{
  "vocab_size": 2486,
  "activation": "tanh_gelu",
  "norm": "layernorm",
  "norm_place": "pre",
  "positions": "learned",
  "attn_scale": 0.125,
  "init_std_qkv": 0.015,
  "init_std_up": 0.015,
  "optimizer": "muon_variant",
  "grad_clip": 0.5,
  "decay_shape": "linear"
}
Each number is 128 + 24 x the weight over its row's rms, rounded and kept within 0 to 255. Layers, rows and columns count from 0. Numbers have three digits each. The size before them is the row's rms in percent of the matrix's.

# up: layer 6 MLP up, 1792x448, rms 0.161, rows 819-838, columns 192-255
# down: layer 6 MLP down (transposed), 1792x448, rms 0.125, rows 819-838, columns 192-255
up819 103:105102163139091123130132108114125136122087102158189150108168127094122146156118090128123112151110137099103119111094115120126159134107140154120152146124121122141180123087134109132088128139102086
down819 097:114120106101116117150110081124145161161152128157116129176141149136117114134122114119126087140124112105173144128158138122110150149174142114140100180097094151065092102117119111113126101104134122
up820 103:131127139102158147140145137109136128120138093093148122132093152146164108148106157166146123131125130154103141105123136134080127141118108123149123163142157116165113161117077094139121127127148131
down820 111:131086174118128116138121176096087115136157110096143103134138171090129127089148092116081107117155142123125142128180133143161115117121132128076158159075175123114127123145140095144135121091181088
up821 096:151132140119136120144099132151093135078162152111132135106100110156102125145151145130139102157127124166152112157111130078096137124116122128100171126092098121112151169188072134166105116191110132
down821 095:146175159123137144135100179152150137094161122150079152163173095093049103078117123117128139117138163157199085132103147108156121103160185087153100110152150146116134102139160109115146116107131149
up822 104:193107132129111084111110064097169136122152117133080122153131141132128150085072133113140102126160126144124104130105145115158099123109113087175082130092093139142127156109117139139120094117109112
down822 097:129147123149118146126111130091098128164109114129128142158157133123096140098125134139091147125091117116106114133148127136173127165110131128161146106120127110124135127175131129148164127122153104
up823 104:093099103133084143139098093144124122117110126116134144104124109106131108129168092148100090089116140145135086120130105133099121145128112156111148132130152125140116105121104135166083135126104159
down823 103:130145160151099128144127131123114151154125125122104126124115155099137159128111165145144136131150100120154113126122108181166129135130166107105127106178092146158132118135155062126152158100145117
up824 106:170077124107126076117104140095116158106119110125096165134126130090112108138096113086176113116128068090141116105140130126162125138102144098163075109141123136124091099112123082129140124113148140
down824 099:104153123170134124131084116111129077117106155094140172105123146134112154155096112111099137118134151110101106146150134204086141159130120152089131077110161137143132155139151140135147116127124117
up825 100:132125107119128107152119145116142094098097104152134130145130154103120150184122122138121114146131110143140126154121158121133132124095127121119112147129132138167103133158102124130181110111121139
down825 104:139138105122113140131143152100106130114142142136095136122105143108113145131116183155137114173090091129147119109122093099110105132137123139120096136131125144149150188169109106096100125108084099
up826 098:124117149088156089163073138115148119119108122160072151108151122112159146126135112122119098157100153139122170132123185122110152117127140137140120131101151127108094103080095098090084169113094133
down826 092:138129114177191125069113152109171107131128165143150123124124104114142115144142086162185109152116136109149134148143095132093149094104102070136138136124148139119123122135101141083138124123160125
up827 096:108130117127116129179136164146108116091104125119116137090156091086158109145120120120116131109172145146113106137101136138099130121167220115101132093127122145131148082111143140111135110110140084
down827 094:118169097126165143121157113143082099127126114118104169091153147156155131163092074134142136155142174156125130130156108158109156136138092163117135142120092132115169149161115142151106120107137137
up828 096:146119154099123125101104148150150146159131122124090101116140146100134116094164138160145174153130143115145077145148109149114094145137129115142147104182131105139111137147142140130096120118131128
down828 099:097109125161169137133159074119099124093123141114144137124138096172078193157136101151120158156125161135134153119125120139110137070201143146120100132136144141135135179111141129131120096087150132
up829 093:126138157089115098152156137147116143150126129130156144169102121123106161109114157121101085138142152114127138110110077105076136138136139139122150157163114155054133131121138132152140152063105119
down829 095:099136117102112147101111140126127097159125140122140092114137124108141121150099138147177111124117144147103128101162136139096173149144125119140169151089125077065114100080088159173142133159121136
up830 099:143125144148136157122109147146149133127105143114107103139108124110112140104157088145127153126128130127146096091135119159138123122135114140133102096156135110105119122105114112138145131119146128
down830 099:113109160133155137090113110137147125172092158165115154119134135133182141145122108104170142102102111133117128135140120143139075102105128111119124149090134133141084095106117069112129171156084137
up831 105:149103096153147163106124071129109168122134108118154129058109100133182138149129149119137110152155096086184138130135104138162109165133121128117150126142148123083116129149106125176116124104127120
down831 104:184134150130135185141139115097137105146117134133134140114147139112156161114155108111112092112133178108140130117109126100142136159130144121183106138151158154138133164127129151110168132101153111
up832 097:129150128153139125130136113128145139161179109105105102121126096196118119074128104126150109110087084102121133102125096120153143141159141100148119150126122125128154134130109106147122078141091166
down832 095:136171135131168131137136098146101155088155116120123126132150163129146162115139138116135137092141198146129070121132148122076110109122128136146164154159104107116126109113147079106132092142136103
up833 101:134126148120118129139115163167089143117141109123139080143139159142108134123151117134131189147109129090089102150113192094141179101156117125099158163096096103155130135184182100130154181160160133
down833 100:156121122117108150104120136115078165123126146141136099121122118123120120133116092139129096084144113113136093154156109096129161150110122129110126091179065091119138132092123150150181124130104150
up834 095:091120069142138116099150107117157157167181137107088149092157149146139150168112112137120098173170174147141137137126154131068112102188138113138111157149132133089124144134135125103125140130154170
down834 092:115082126154133128129117126129158160124111112079151094102140124163123126160102105138118115121110139138093145128125130104134123096146139124121130141166159144110167089101100122117162121096072119
up835 106:144095149153112095147104131126103130102119117107132127138136171131106129140128166109125103142111134120097093130096123082150132110141143171127115129147097125144127155129121126135114102116133168
down835 104:148096119118141140110112076141129138120115099096112108132130167077126117134110138145093144115146092134089162112111075143103129150144138100111120152089148100142135123142093092124124184126156120
up836 099:106157143116122108134107087126090134066127137130102125087162076112181133136172149139141131132110116129090184126163133121128184146143127135129082086172097049132111150146129110151145146128107152
down836 101:128146088135143105109155155131151144139117135100124121146167129204133110133157162104124139132133113082146101135100148146117125124126142102094151120090119118154149128142110142142128162095148137
up837 099:120132114146127117155090083129114157193087143103127119163111126088126109123139128117077067117104068105114117145127082129126150143129154170161134101112160097110097123123134125180118138129159102
down837 101:129167140148134116162163113114138114059127164181135167116120135152124101151139118151131130106136141153128123126082129164120154087182117113125145134141141142073147136147131148140140145160111117
up838 098:098120132136125116113123138155181115152107152152092110079122097143074160126124127096129143142124105124123128123082148105117140136135122132083084144122100155151151130138099152121134084134134122
down838 103:164112130109128115109142133107126147096169118134167163138154109139132138141140103132123162119121151099148117186148097161125090103109117116153149170101145153131118110118138151167166133128101139